Each number is 50 + 15 x the weight over its row's rms, rounded and kept within 0 to 99. Layers, rows and columns count from 0. The size before them is the row's rms in percent of the matrix's.

# down: layer 7 MLP down (transposed), 320x128, rms 0.0927, rows 6-40, columns 64-127
# gate: layer 7 MLP gate, 320x128, rms 0.164, rows 7-41, columns 64-127
# up: layer 7 MLP up, 320x128, rms 0.159, rows 7-41, columns 64-127
down6 107:53 55 39 35 34 69 47 38 41 76 23 59 34 57 40 45 46 70 54 76 37 25 34 37 80 67 43 39 51 57 72 58 67 82 82 13 44 52 38 46 74 48 63 37 61 42 46 49 45 49 59 50 28 54 29 69 40 31 35 45 17 43 69 37
gate7 094:42 28 64 64 82 42 58 55 32 67 56 73 52 82 35 43 47 36 64 65 56 59 46 30 66 37 83 48 54 56 31 62 32 45 40 43 32 42 47 31 49 53 33 67 61 30 54 37 17 89 47 49 29 52 28 35 36 42 56 80 28 38 54 34
up7 092:36 58 53 67 55 56 30 53 63 34 48 75 61 58 51 75 59 67 62 60 72 47 50 37 51 28 57 39 46 56 42 52 19 53 70 53 69 34 69 35 61 82 42 16 23 31 57 26 30 55 43 53 50 29 29 54 41 44 54 40 37 27 43 55
down7 084:74 42 54 25 65 47 44 45 52 51 32 72 39 50 50 05 65 65 65 56 42 46 66 40 69 64 60 54 67 68 16 36 63 43 42 48 41 59 55 44 22 66 59 46 41 64 16 59 48 13 59 51 59 64 31 51 52 83 74 54 52 44 52 50
gate8 103:61 63 57 49 74 37 31 49 42 58 37 62 38 48 35 57 61 26 24 76 13 34 44 61 75 45 54 48 54 59 53 84 64 62 51 35 61 80 63 47 39 29 31 20 67 19 68 37 50 61 33 57 74 34 56 61 32 34 71 39 68 36 22 69
up8 099:58 29 29 63 45 48 60 37 85 49 48 57 34 82 69 32 37 42 34 60 68 48 64 61 47 52 41 49 69 49 22 68 67 54 14 42 45 56 31 75 77 30 47 72 68 45 30 56 59 34 71 22 55 75 55 31 46 57 45 48 43 42 72 46
down8 102:43 58 44 78 52 52 47 52 26 51 42 57 62 41 58 69 70 08 32 50 31 70 32 26 60 52 35 60 03 56 70 71 65 55 65 51 62 54 60 44 32 50 40 42 62 50 92 41 61 87 36 54 62 54 48 41 25 66 27 47 47 22 18 52
gate9 106:51 19 62 54 73 67 43 37 55 45 59 21 46 44 29 28 31 71 65 51 46 33 63 67 43 55 54 52 44 43 66 66 65 49 48 62 42 49 27 40 40 59 62 58 92 51 45 57 79 52 39 53 45 58 64 68 12 72 26 50 57 47 49 73
up9 096:54 34 83 28 49 44 37 54 44 48 58 69 34 85 18 48 49 40 44 62 31 37 22 63 61 75 29 52 58 53 39 14 26 11 46 71 38 38 51 61 56 40 52 88 73 48 49 44 62 35 45 51 40 53 35 57 33 52 64 55 45 69 49 69
down9 105:21 29 51 55 57 48 25 59 52 52 43 22 49 39 51 60 76 72 66 67 38 23 59 72 54 40 61 71 46 44 56 70 76 65 33 38 49 54 22 54 38 50 57 39 55 68 71 57 50 55 52 46 67 46 56 32 49 58 31 38 53 54 35 42
gate10 094:59 63 28 64 69 53 82 48 20 42 37 66 16 71 62 38 48 54 19 40 68 61 57 74 31 51 66 50 48 67 42 39 56 65 60 44 60 36 70 61 18 66 41 40 90 33 75 55 40 72 34 14 46 60 56 70 40 56 49 59 32 77 33 60
up10 089:17 46 49 54 38 60 42 44 53 58 33 49 38 46 50 49 24 68 45 50 52 44 41 12 56 26 64 63 40 63 39 57 47 62 64 41 45 45 58 39 46 75 66 39 24 33 40 38 74 63 77 39 65 37 60 53 44 31 54 55 61 83 59 62
down10 088:66 51 45 37 18 45 54 51 31 35 63 53 54 56 85 49 78 39 25 30 32 58 61 49 60 42 68 54 77 55 46 75 21 41 62 52 66 29 63 29 59 34 51 34 41 44 50 38 52 53 48 44 45 47 47 30 82 41 32 59 77 18 58 52
gate11 130:57 78 74 24 38 65 46 26 43 60 36 29 41 20 46 59 63 58 52 18 43 52 31 58 45 41 37 86 68 45 60 62 34 49 56 55 65 60 49 31 68 44 93 64 46 48 50 36 38 76 36 63 34 41 54 11 59 32 27 64 60 43 69 73
up11 116:38 27 47 84 65 26 32 66 52 34 74 74 64 86 69 17 41 43 55 60 39 47 68 61 37 42 59 30 50 42 45 26 65 44 49 29 40 35 45 66 36 45 30 31 66 56 40 45 75 53 48 52 31 45 65 75 38 40 44 55 47 39 38 32
down11 128:46 56 34 67 46 30 45 58 45 13 37 27 32 25 50 49 52 56 28 91 69 40 52 44 85 53 47 50 68 56 43 39 61 45 13 78 33 57 43 36 15 69 40 66 48 37 88 65 59 60 43 51 38 54 70 72 52 52 42 25 53 34 56 37
gate12 103:57 40 68 48 58 48 43 38 38 47 56 66 51 52 54 61 60 80 28 32 29 65 09 51 36 65 25 68 81 28 59 50 46 91 52 79 45 79 70 59 42 48 61 46 60 45 55 35 40 42 50 70 55 54 65 45 48 43 61 39 59 46 48 27
up12 111:68 50 48 34 43 72 13 35 83 65 46 40 31 35 34 45 35 70 27 69 36 38 34 74 40 66 30 59 69 32 44 77 68 54 36 47 59 27 61 39 53 55 54 32 41 67 42 35 53 71 70 47 67 42 49 50 46 55 66 30 54 39 23 75
down12 106:60 37 34 51 30 63 60 59 66 49 52 56 77 52 65 35 34 70 50 50 42 50 70 36 58 64 52 39 58 41 37 80 57 37 38 69 51 50 19 50 17 52 57 72 48 45 49 60 57 03 41 59 77 51 41 43 40 60 33 56 30 48 57 78
gate13 096:67 29 46 41 31 74 54 47 43 46 44 51 56 59 22 50 74 35 43 46 38 59 37 53 27 67 37 70 72 42 68 47 51 64 24 35 56 53 52 54 47 26 65 70 49 30 57 64 56 73 49 43 75 54 65 50 45 46 40 39 73 55 29 32
up13 101:21 70 59 78 63 48 44 43 42 70 54 47 61 60 50 45 30 64 41 42 54 42 48 48 47 30 44 47 28 80 15 43 58 15 60 56 49 79 46 41 46 61 45 40 41 46 69 57 48 38 54 62 49 32 54 28 41 76 52 74 24 25 78 63
down13 105:35 84 54 35 25 61 64 31 41 67 55 63 62 52 87 31 37 46 55 41 28 71 59 58 40 60 39 52 38 72 52 54 36 60 10 53 41 49 49 54 53 64 37 57 55 70 52 56 42 51 50 38 64 48 60 60 83 65 67 45 64 32 36 32
gate14 117:47 40 56 49 22 61 85 38 43 40 45 54 30 35 73 63 42 67 58 23 41 58 51 59 44 45 38 49 49 59 65 72 42 59 60 65 69 53 73 68 67 70 60 36 50 46 60 50 40 57 06 48 70 11 48 28 32 57 57 60 28 52 50 67
up14 105:46 49 74 66 27 49 58 28 41 37 45 41 35 16 49 64 68 64 27 49 58 43 50 60 48 44 45 81 67 40 51 53 56 87 54 53 50 64 38 54 41 56 57 33 63 29 45 35 22 82 44 64 56 25 80 61 27 51 61 52 39 44 67 68
down14 104:62 54 75 49 55 50 50 56 48 70 52 40 45 43 64 80 30 22 44 16 52 48 61 56 32 42 61 34 43 54 63 44 52 53 40 46 53 25 62 58 53 32 51 28 30 43 66 60 44 54 29 26 34 51 60 55 66 40 53 43 75 48 65 53
gate15 114:23 65 28 41 41 60 69 62 24 63 43 41 43 50 22 78 65 53 52 56 28 49 42 39 38 56 38 63 69 50 48 64 37 45 51 55 36 57 66 79 63 32 40 40 58 32 23 36 79 31 65 50 19 59 53 55 58 37 54 55 76 50 56 50
up15 105:61 59 72 41 31 45 35 42 64 38 57 55 47 62 78 17 25 43 42 50 47 53 36 72 59 34 63 68 47 43 67 67 70 56 61 58 59 47 34 30 53 59 63 56 36 61 73 50 27 83 56 47 85 40 40 21 69 44 24 47 46 71 54 85
down15 106:34 56 64 27 84 65 40 45 41 46 50 45 58 63 65 21 55 49 21 58 54 65 32 47 41 30 91 56 53 83 51 57 45 49 48 36 47 45 50 40 63 30 34 68 66 72 33 59 65 73 42 34 77 47 52 43 51 51 39 80 42 49 49 67
gate16 102:49 67 33 36 43 34 57 50 52 51 31 62 59 67 77 74 57 35 53 46 50 37 38 51 71 12 68 53 55 65 27 58 25 43 51 43 80 35 53 50 74 32 42 38 49 53 56 29 46 36 51 40 08 49 35 52 45 50 45 81 36 42 62 22
up16 094:35 38 49 73 51 62 22 64 81 35 78 25 69 37 39 44 43 67 44 44 63 48 38 49 44 78 32 48 40 48 48 46 83 41 54 52 09 58 31 60 11 21 52 51 45 58 37 67 78 50 32 58 77 52 51 51 35 73 36 62 59 45 30 43
down16 099:44 56 51 44 53 62 47 51 66 56 81 45 63 40 26 37 73 44 37 66 32 59 59 71 48 42 53 58 61 48 42 53 80 50 10 37 32 58 36 49 36 33 59 58 40 58 47 53 60 66 44 45 94 44 83 40 42 35 28 77 81 43 44 82
gate17 107:51 66 47 51 61 53 44 57 56 51 55 52 55 62 28 29 59 68 54 23 67 57 39 29 35 18 54 13 59 42 70 59 46 28 24 64 41 34 37 73 68 55 57 73 46 55 57 38 60 44 56 44 48 44 49 70 55 84 77 55 60 47 32 19
up17 098:65 65 51 59 62 61 68 50 49 57 67 64 72 46 20 39 64 64 50 50 62 66 42 25 35 18 33 38 71 34 54 54 45 41 33 58 62 31 42 51 52 69 57 41 17 57 42 50 57 57 56 57 74 49 63 64 51 87 59 64 65 38 21 18
down17 104:54 51 56 63 39 50 60 12 40 51 56 70 49 25 48 15 62 46 31 30 53 37 21 28 62 51 56 62 59 74 88 32 39 56 70 71 36 32 42 50 58 46 51 65 66 43 33 55 46 48 39 91 46 65 58 49 31 54 42 30 41 34 23 38
gate18 104:43 22 59 56 49 64 40 94 55 39 43 36 23 17 35 45 57 77 64 34 24 68 31 48 69 62 39 54 55 53 42 77 55 46 65 54 41 62 38 54 84 33 47 53 47 73 71 36 43 50 47 43 52 33 51 57 37 67 55 51 52 50 34 37
up18 104:71 47 56 30 30 55 30 51 49 36 41 43 46 29 41 56 99 41 61 47 53 45 32 63 35 55 40 52 79 56 53 35 37 17 58 48 66 43 26 73 29 42 66 36 68 42 56 66 30 46 45 53 54 56 59 75 58 19 58 71 50 40 21 67
down18 109:26 59 54 33 63 34 60 32 26 58 51 53 27 69 35 66 50 41 67 55 74 54 34 50 50 43 48 42 46 22 63 57 37 63 28 80 33 41 57 45 60 56 21 54 37 47 54 61 47 66 64 50 65 71 45 11 56 72 58 48 75 59 56 75
gate19 103:43 31 26 63 66 50 42 38 68 73 62 61 37 99 15 31 63 65 41 53 36 67 31 45 61 43 58 65 68 40 72 68 74 39 61 43 40 57 59 33 40 38 37 50 49 55 67 38 62 63 58 46 49 32 30 30 29 61 51 51 24 57 42 46
up19 091:23 61 54 51 37 45 47 59 27 49 62 58 39 74 21 42 31 78 63 63 20 44 45 90 24 54 39 52 54 70 70 30 34 34 68 72 47 49 55 50 29 67 15 73 46 59 39 61 59 57 43 43 49 71 24 52 13 61 68 64 22 50 58 34
down19 095:42 42 51 43 55 62 64 75 28 56 57 43 52 63 48 47 63 50 56 78 24 55 45 38 83 47 43 45 41 46 33 56 75 65 25 64 62 56 54 41 50 64 28 41 42 45 53 54 51 60 71 34 62 54 70 86 56 50 65 67 13 41 54 28
gate20 098:63 48 57 41 59 57 29 61 43 71 22 60 42 37 64 49 29 54 48 70 48 30 68 16 57 30 79 52 53 56 68 62 56 59 14 44 41 65 44 40 58 38 54 74 39 63 40 58 48 51 39 57 52 36 85 59 36 50 54 17 92 30 36 37
up20 095:57 43 61 38 58 65 61 59 29 67 41 36 47 40 49 42 22 66 39 64 62 26 50 20 64 20 72 43 61 49 56 83 37 61 19 38 53 56 58 46 66 65 56 62 47 69 34 66 34 64 45 59 60 51 85 60 44 44 49 30 91 34 26 37
down20 093:56 46 69 73 42 37 56 41 65 27 81 51 51 16 38 73 60 38 57 47 58 58 41 91 25 55 40 49 26 39 63 22 52 28 72 39 48 67 55 13 60 49 61 38 35 54 55 47 41 44 55 67 40 40 53 47 53 47 69 55 18 56 75 39
gate21 110:39 79 41 77 28 56 55 47 64 55 48 58 45 34 65 20 00 52 27 44 57 50 76 78 49 56 49 35 58 66 55 70 28 16 52 81 59 68 47 40 32 37 66 50 53 63 72 41 54 43 22 62 40 33 26 38 48 51 52 50 42 44 61 69
up21 113:26 45 47 46 48 76 19 34 49 50 38 54 45 73 44 08 36 68 43 46 32 54 57 51 52 45 65 61 31 50 58 49 49 16 29 60 65 67 65 39 45 52 56 42 34 75 46 57 46 48 66 63 70 58 72 40 55 43 69 60 42 11 34 59
down21 115:58 63 65 55 38 59 64 51 68 20 51 68 61 62 21 34 22 51 25 54 35 71 39 76 61 40 61 57 52 76 68 53 37 20 51 56 39 61 71 45 62 63 64 33 39 54 56 36 40 53 30 86 40 54 52 47 52 77 50 49 50 37 51 29
gate22 118:70 11 40 45 48 34 49 51 52 54 46 59 42 67 29 47 83 68 30 59 44 42 40 37 66 50 38 38 79 31 59 47 60 61 70 52 76 62 88 59 35 31 23 54 32 19 52 63 57 41 55 64 53 32 53 58 47 49 67 49 58 40 68 55
up22 116:43 51 55 51 55 43 28 55 56 53 47 47 69 53 76 53 19 37 56 68 53 69 70 57 57 44 55 47 27 60 29 73 61 38 33 65 43 56 22 29 48 46 46 52 28 79 53 28 75 55 54 44 64 41 65 37 43 66 38 32 74 44 34 57
down22 112:50 53 43 29 42 61 40 53 27 63 48 46 49 44 57 40 27 62 36 14 80 25 50 23 61 28 51 57 25 54 46 42 50 38 43 61 52 41 35 67 51 52 63 62 34 57 23 47 45 68 59 53 75 89 50 36 44 62 48 50 40 70 49 52
gate23 103:25 58 71 29 58 46 63 38 49 40 69 64 46 46 42 44 57 43 23 52 71 43 48 36 45 67 51 60 66 65 49 49 68 52 67 49 26 63 55 65 28 31 31 25 53 38 34 69 35 54 49 47 51 51 53 46 53 41 39 57 45 66 60 61
up23 098:25 49 58 42 74 42 34 54 44 48 62 83 35 35 56 53 44 06 27 61 60 50 60 61 59 74 60 79 63 54 48 45 64 49 62 60 48 85 62 57 58 45 48 38 64 69 43 62 38 67 42 48 52 26 33 41 57 68 52 49 42 35 68 31
down23 102:71 52 49 66 69 56 28 28 29 64 40 52 44 64 59 61 23 37 37 46 59 47 62 66 50 48 53 59 34 25 43 58 56 61 43 61 53 65 48 22 65 89 52 45 22 82 94 45 48 47 38 53 51 59 35 40 70 46 60 36 53 57 54 58
gate24 099:34 60 42 59 59 44 62 22 38 42 45 64 41 38 78 54 19 48 60 51 45 33 61 28 52 32 58 63 49 32 28 31 44 43 58 36 29 56 45 49 24 79 59 63 69 48 23 54 81 57 60 38 30 42 67 70 67 27 60 57 66 46 69 81
up24 094:38 46 53 55 62 52 57 38 31 34 52 47 28 28 80 43 23 31 81 68 51 34 62 30 68 41 63 57 50 66 19 46 49 49 37 24 54 57 53 53 16 60 53 61 43 35 34 54 82 58 71 15 52 45 77 60 64 54 40 73 63 36 62 70
down24 093:51 36 63 58 36 40 45 52 54 64 49 28 60 38 75 52 64 58 56 50 64 56 63 36 67 66 39 37 54 55 79 54 41 58 34 45 40 59 59 46 44 41 66 32 23 66 44 62 38 46 55 39 35 57 67 43 47 56 61 67 65 89 76 57
gate25 098:28 56 54 18 69 51 74 59 73 42 53 57 82 38 30 44 59 78 58 83 51 59 34 67 45 32 34 46 55 41 41 38 48 59 65 49 21 32 36 48 26 45 53 64 36 45 36 23 64 25 45 69 47 51 34 60 49 69 47 43 38 69 54 31
up25 101:24 72 43 46 61 32 66 43 53 41 29 55 45 37 67 88 51 44 58 71 38 30 56 72 41 57 61 59 34 26 56 58 34 48 49 57 30 56 33 46 34 49 71 74 48 64 56 58 61 23 55 51 41 79 60 56 55 43 64 62 41 55 52 58
down25 104:34 54 57 80 38 48 47 55 46 45 48 40 69 56 60 37 45 56 89 63 34 45 64 42 05 17 81 62 70 32 45 41 67 34 37 67 28 68 70 45 49 58 55 50 86 78 78 45 51 37 54 41 28 52 53 32 48 50 33 49 53 84 51 36
gate26 095:28 15 51 59 24 55 28 64 62 61 66 31 48 19 54 30 24 59 44 69 23 44 51 46 48 42 59 64 48 45 62 29 62 44 77 38 59 48 45 27 58 64 44 34 62 38 51 34 54 61 39 33 52 54 55 46 48 47 35 56 46 76 72 14
up26 093:72 72 51 58 58 29 65 44 42 56 46 55 43 73 57 62 77 28 57 39 49 66 50 36 53 40 53 34 60 29 52 29 19 47 47 28 55 55 39 88 49 35 12 67 27 36 29 39 30 38 39 67 46 45 60 69 49 45 77 41 70 40 56 65
down26 091:12 56 42 41 41 56 66 59 63 58 52 78 50 35 71 36 33 32 15 57 34 54 35 42 41 53 49 49 56 58 26 55 70 39 66 44 57 74 61 29 50 53 54 54 25 36 73 50 31 37 64 40 38 49 72 60 68 63 46 56 51 52 59 38
gate27 090:56 59 45 66 77 39 52 44 50 34 61 54 49 47 51 59 52 41 39 55 61 76 74 54 50 53 57 54 61 63 63 69 34 29 68 83 62 52 60 02 68 63 49 53 42 50 42 46 70 42 70 59 48 64 36 68 62 42 66 37 37 64 40 36
up27 096:64 58 65 59 70 51 51 37 44 52 33 62 55 55 60 72 54 27 43 62 45 66 74 32 40 42 59 75 54 35 53 32 42 35 32 52 28 35 56 17 92 85 70 68 59 24 52 48 65 48 29 25 42 68 39 28 57 19 50 64 55 59 36 34
down27 096:57 54 44 66 69 43 47 35 31 69 35 67 56 61 48 62 56 61 70 62 52 63 22 31 54 40 85 65 30 52 50 43 59 72 32 29 29 35 49 36 49 54 30 49 81 50 74 59 78 51 44 51 32 72 52 29 62 22 61 51 72 61 62 68
gate28 097:62 16 38 34 32 36 65 61 60 34 53 38 50 61 38 70 45 35 46 50 60 65 43 37 41 39 37 83 32 49 54 61 43 69 34 51 31 74 50 33 54 82 67 47 76 53 55 60 51 46 54 47 39 46 62 62 57 65 41 64 31 64 62 54
up28 104:37 78 38 52 55 59 39 55 47 71 77 51 42 52 52 32 38 57 43 62 30 42 57 67 62 58 55 53 68 62 48 46 67 37 69 67 61 06 48 80 53 35 57 29 50 25 27 37 48 46 51 29 58 80 24 46 49 27 52 25 43 59 33 55
down28 098:57 21 43 36 62 54 66 58 42 48 63 54 71 80 21 27 49 51 50 39 53 69 78 36 44 40 40 45 52 57 49 32 34 92 76 23 36 32 53 49 67 38 64 42 60 24 43 41 51 47 64 25 76 70 33 46 36 37 66 49 42 34 48 73
gate29 088:67 55 57 39 54 25 34 48 28 45 63 47 44 43 49 59 51 30 50 43 75 60 37 40 66 39 47 67 63 51 68 60 53 73 49 17 35 83 55 25 54 33 43 28 62 51 30 55 78 58 45 52 55 63 61 65 47 50 55 50 77 68 50 82
up29 088:58 35 68 51 22 72 49 45 57 58 65 54 36 26 65 39 37 59 63 40 26 42 40 71 55 51 23 55 53 56 60 75 57 54 54 68 67 43 41 35 63 53 85 42 50 30 46 51 53 79 54 60 46 15 46 36 49 51 52 22 43 35 58 67
down29 090:65 38 44 39 73 41 49 52 38 73 23 56 67 74 14 42 68 54 63 63 67 33 55 48 74 43 43 62 24 59 33 27 35 59 59 26 34 56 54 33 47 64 68 27 53 67 56 39 36 23 30 57 40 78 48 52 59 54 49 60 52 13 51 60
gate30 109:52 63 40 63 43 69 27 47 48 07 55 45 44 42 16 39 56 48 36 40 74 46 65 51 66 61 28 53 60 74 44 74 33 39 41 56 49 54 48 25 34 47 39 58 72 35 74 63 73 62 34 39 26 70 14 61 23 47 42 38 44 50 57 56
up30 119:76 58 48 59 54 62 49 45 62 18 44 32 32 20 45 69 64 76 11 30 44 57 52 22 69 65 44 71 67 27 53 51 41 57 60 61 49 59 42 36 40 53 63 51 64 38 83 27 54 54 43 62 34 75 28 52 56 63 34 28 62 46 77 48
down30 133:44 30 40 34 41 45 51 57 37 86 60 48 49 74 63 35 64 43 71 54 50 44 33 73 37 33 51 52 32 14 58 35 74 48 53 36 49 48 60 99 68 41 62 40 37 58 52 56 47 45 56 35 54 32 75 26 77 65 64 51 32 61 28 53
gate31 090:45 59 48 36 53 49 55 33 45 72 49 62 52 48 58 45 21 36 30 41 69 65 34 43 78 35 27 73 49 49 41 65 48 68 38 50 67 47 74 65 38 34 63 48 47 47 71 56 37 47 55 40 56 62 23 28 51 59 46 52 48 43 48 53
up31 087:62 56 55 35 17 55 53 43 31 52 63 66 51 64 76 48 49 40 22 49 67 56 43 58 59 40 31 52 76 70 32 45 42 61 35 41 67 59 50 33 56 71 28 53 28 55 60 61 24 45 58 42 60 72 30 06 52 47 13 61 36 46 53 66
down31 086:39 36 55 53 58 73 56 33 48 55 65 30 60 46 50 60 34 54 58 77 78 73 40 57 34 55 22 52 48 41 45 44 46 70 38 39 40 15 35 50 47 38 41 57 46 16 56 50 52 59 24 29 49 59 52 47 72 53 63 61 36 28 55 68
gate32 099:35 60 49 51 44 61 57 22 57 45 42 35 44 09 32 77 55 35 23 46 08 45 40 35 45 57 64 62 48 37 53 65 62 18 41 44 37 58 52 43 53 55 68 48 62 47 67 72 45 46 64 51 44 70 67 44 52 49 60 73 47 40 46 59
up32 092:56 32 51 40 56 46 65 44 53 54 63 28 37 72 60 47 43 59 38 31 83 55 77 59 54 39 21 58 45 28 69 43 63 89 69 43 52 56 51 45 31 33 43 43 65 33 53 43 54 74 17 47 77 47 67 53 45 56 49 23 71 70 66 52
down32 097:33 22 43 54 72 21 57 58 53 22 35 68 57 48 71 58 30 53 72 42 67 59 60 37 56 48 65 55 22 54 44 33 77 53 68 53 55 60 49 56 37 18 24 45 69 57 36 36 72 48 58 36 73 28 34 42 44 44 50 13 61 70 49 32
gate33 083:50 79 49 70 42 64 55 63 49 67 24 52 47 42 61 27 46 45 26 38 62 33 70 55 66 47 57 74 32 58 40 62 46 28 68 64 52 31 61 23 79 71 88 55 58 41 37 12 70 42 53 57 35 52 49 60 54 37 44 46 37 77 52 46
up33 080:27 32 69 34 29 38 46 48 15 38 44 27 50 59 43 54 62 68 75 53 55 60 66 34 57 69 55 26 67 42 75 50 51 71 38 46 50 38 39 45 21 52 45 48 28 61 63 62 20 23 42 29 53 52 54 34 51 55 33 37 64 51 43 45
down33 080:41 59 51 28 43 60 36 60 40 51 64 40 37 28 47 64 49 55 48 41 29 47 32 56 38 56 54 65 44 85 37 25 53 32 40 52 79 40 45 74 69 62 62 64 30 65 53 23 67 43 37 48 52 62 48 57 72 70 36 34 61 74 31 43
gate34 110:65 52 77 53 39 29 47 51 53 46 47 29 35 15 43 45 37 52 19 32 52 78 42 61 85 60 64 72 16 53 43 45 85 73 42 52 18 55 54 55 57 58 47 50 53 50 45 49 48 65 53 55 32 46 57 25 46 59 37 33 57 90 63 67
up34 109:67 56 57 48 67 61 64 38 50 85 48 44 39 65 13 54 63 43 57 53 25 38 32 76 61 32 55 00 48 59 63 65 44 53 50 49 60 23 38 55 43 44 14 67 58 40 45 60 66 36 29 65 49 68 38 72 44 48 57 70 50 47 44 54
down34 106:63 60 73 47 74 40 53 57 62 59 67 42 36 36 40 38 79 25 53 33 13 41 40 46 59 74 55 20 44 29 61 63 72 55 39 43 36 35 60 52 52 42 21 59 47 54 57 63 52 52 72 35 46 46 60 63 51 66 60 61 58 47 71 95
gate35 098:40 40 10 44 49 26 47 62 31 49 43 46 41 54 42 51 53 76 59 60 36 23 34 48 54 47 66 53 39 69 59 71 33 24 64 50 30 49 42 30 66 77 59 56 61 40 58 50 71 53 63 73 39 47 59 53 32 64 24 60 53 41 63 49
up35 107:41 66 11 52 60 67 64 54 65 46 58 47 33 41 58 59 46 43 58 54 55 26 80 61 67 48 63 41 47 88 48 59 31 52 68 42 49 44 58 48 50 47 55 30 31 34 41 45 44 64 52 58 63 53 38 65 23 49 38 14 54 28 54 54
down35 098:41 62 51 53 50 58 62 60 63 53 55 68 62 36 68 59 26 31 64 31 81 48 21 53 70 24 36 45 57 40 39 42 66 55 66 18 81 65 48 36 36 51 52 52 34 45 70 67 41 63 53 73 67 56 39 41 50 61 76 33 68 59 64 45
gate36 105:59 41 65 41 48 54 35 37 37 49 33 41 66 41 43 68 84 48 56 49 70 54 34 69 40 67 26 74 56 33 61 44 55 62 55 69 48 62 75 47 61 45 94 42 21 52 38 50 35 56 29 38 50 59 54 15 56 61 53 49 46 58 46 65
up36 100:54 38 42 61 45 65 54 55 60 54 44 65 32 32 50 42 65 50 56 57 47 66 30 67 39 52 28 58 50 46 44 37 40 70 51 71 57 72 72 86 78 49 40 85 45 67 42 66 13 50 42 35 49 52 34 41 47 52 73 47 40 67 20 65
down36 105:71 51 52 46 53 44 59 56 58 39 71 65 48 50 81 70 37 30 46 58 27 67 52 39 61 83 29 26 37 43 62 72 39 41 50 70 50 28 43 35 80 43 61 45 41 17 49 52 73 55 38 63 49 58 69 46 32 49 59 47 75 57 80 55
gate37 094:60 42 70 53 72 26 58 53 19 50 39 75 45 62 41 55 62 66 31 61 50 34 45 26 45 53 64 42 59 59 86 65 56 62 35 44 28 36 55 49 26 31 35 61 57 46 46 56 46 58 46 42 55 45 40 41 32 18 38 45 29 70 23 84
up37 099:47 35 50 41 36 52 33 60 16 29 50 60 56 28 52 23 42 51 64 52 65 42 52 38 67 49 75 29 42 44 43 72 13 48 74 61 65 45 69 55 57 72 54 46 41 72 53 47 47 58 42 90 37 51 58 67 50 48 66 71 66 26 32 56
down37 094:29 32 50 36 43 46 46 59 65 05 64 84 42 36 45 48 29 56 61 26 50 29 53 60 75 64 61 46 42 65 31 59 10 25 66 65 59 52 55 62 72 71 52 39 19 63 45 57 33 43 47 54 23 77 61 68 60 73 78 64 62 51 66 43
gate38 110:60 65 48 57 37 91 40 55 53 52 17 54 35 27 74 49 25 71 43 32 33 37 45 74 49 47 57 49 53 57 29 64 73 53 56 56 48 67 64 53 60 49 62 66 70 46 83 45 60 58 72 41 50 26 36 63 34 88 62 36 25 44 56 39
up38 105:26 43 42 82 46 48 34 72 46 55 27 35 47 74 66 30 44 20 63 58 35 47 38 19 69 19 54 52 42 51 56 39 65 57 21 24 50 40 50 49 69 46 33 55 61 35 59 62 51 47 60 45 53 90 44 42 57 50 31 49 58 35 51 34
down38 110:85 47 25 27 66 67 44 36 53 55 53 46 54 63 52 48 58 71 37 61 74 72 63 52 50 73 73 39 44 59 48 33 45 43 60 65 19 52 41 48 25 50 38 51 54 46 58 53 47 78 56 61 64 71 68 52 34 51 41 59 82 34 49 38
gate39 099:46 36 54 17 69 58 55 38 42 50 41 50 42 62 03 34 40 61 39 78 30 48 56 42 62 75 64 40 77 74 46 56 63 45 48 55 51 48 78 50 47 49 31 33 76 30 46 48 50 44 51 55 30 50 37 29 61 52 56 62 49 39 40 33
up39 100:32 50 52 58 34 45 47 75 74 50 46 44 58 44 67 45 55 79 67 48 72 70 27 51 37 56 71 64 66 57 53 27 62 42 69 43 29 42 42 33 56 36 52 51 13 63 65 48 13 24 56 40 35 59 33 72 37 61 30 57 55 47 71 54
down39 100:70 61 67 50 67 62 60 56 63 41 44 23 57 67 64 39 64 38 28 41 32 63 52 44 74 43 34 70 57 55 53 35 18 72 49 56 58 61 48 59 37 67 44 46 44 49 66 52 24 50 26 84 53 73 58 56 52 38 60 68 26 40 18 43
gate40 092:44 31 52 54 85 43 70 60 17 30 49 29 48 74 19 24 50 14 42 43 40 41 47 62 47 58 47 30 53 39 56 33 52 26 73 78 66 31 40 62 45 59 49 61 45 37 56 48 26 23 37 50 33 46 45 45 62 41 67 51 49 86 23 38
up40 095:74 39 58 40 51 38 37 30 50 29 20 51 65 28 62 20 30 76 69 55 64 32 53 44 72 59 58 29 28 49 65 25 55 40 48 57 48 74 49 38 50 85 57 47 74 76 60 36 54 78 52 36 61 54 57 77 34 61 66 69 65 36 56 70
down40 103:20 31 39 35 48 21 48 59 81 51 69 59 62 20 53 40 28 69 55 55 43 59 58 58 77 55 69 65 32 62 73 57 70 36 55 56 40 62 57 36 75 53 37 48 53 62 56 64 73 65 63 42 36 75 50 00 40 31 49 45 63 41 72 40
gate41 103:65 39 45 47 47 99 54 29 43 53 54 18 27 39 71 39 60 51 41 48 54 33 36 25 34 51 50 99 46 49 29 48 55 38 54 64 51 51 51 40 56 42 61 77 38 54 44 13 81 56 59 65 53 28 75 76 45 62 48 59 45 32 41 59
up41 100:60 68 44 51 51 60 55 48 32 49 56 83 58 59 46 61 50 41 61 44 44 74 42 58 31 58 21 27 62 58 47 59 47 43 52 51 64 64 55 62 66 46 63 34 44 36 27 39 42 66 52 47 65 54 37 39 39 68 51 31 16 41 56 76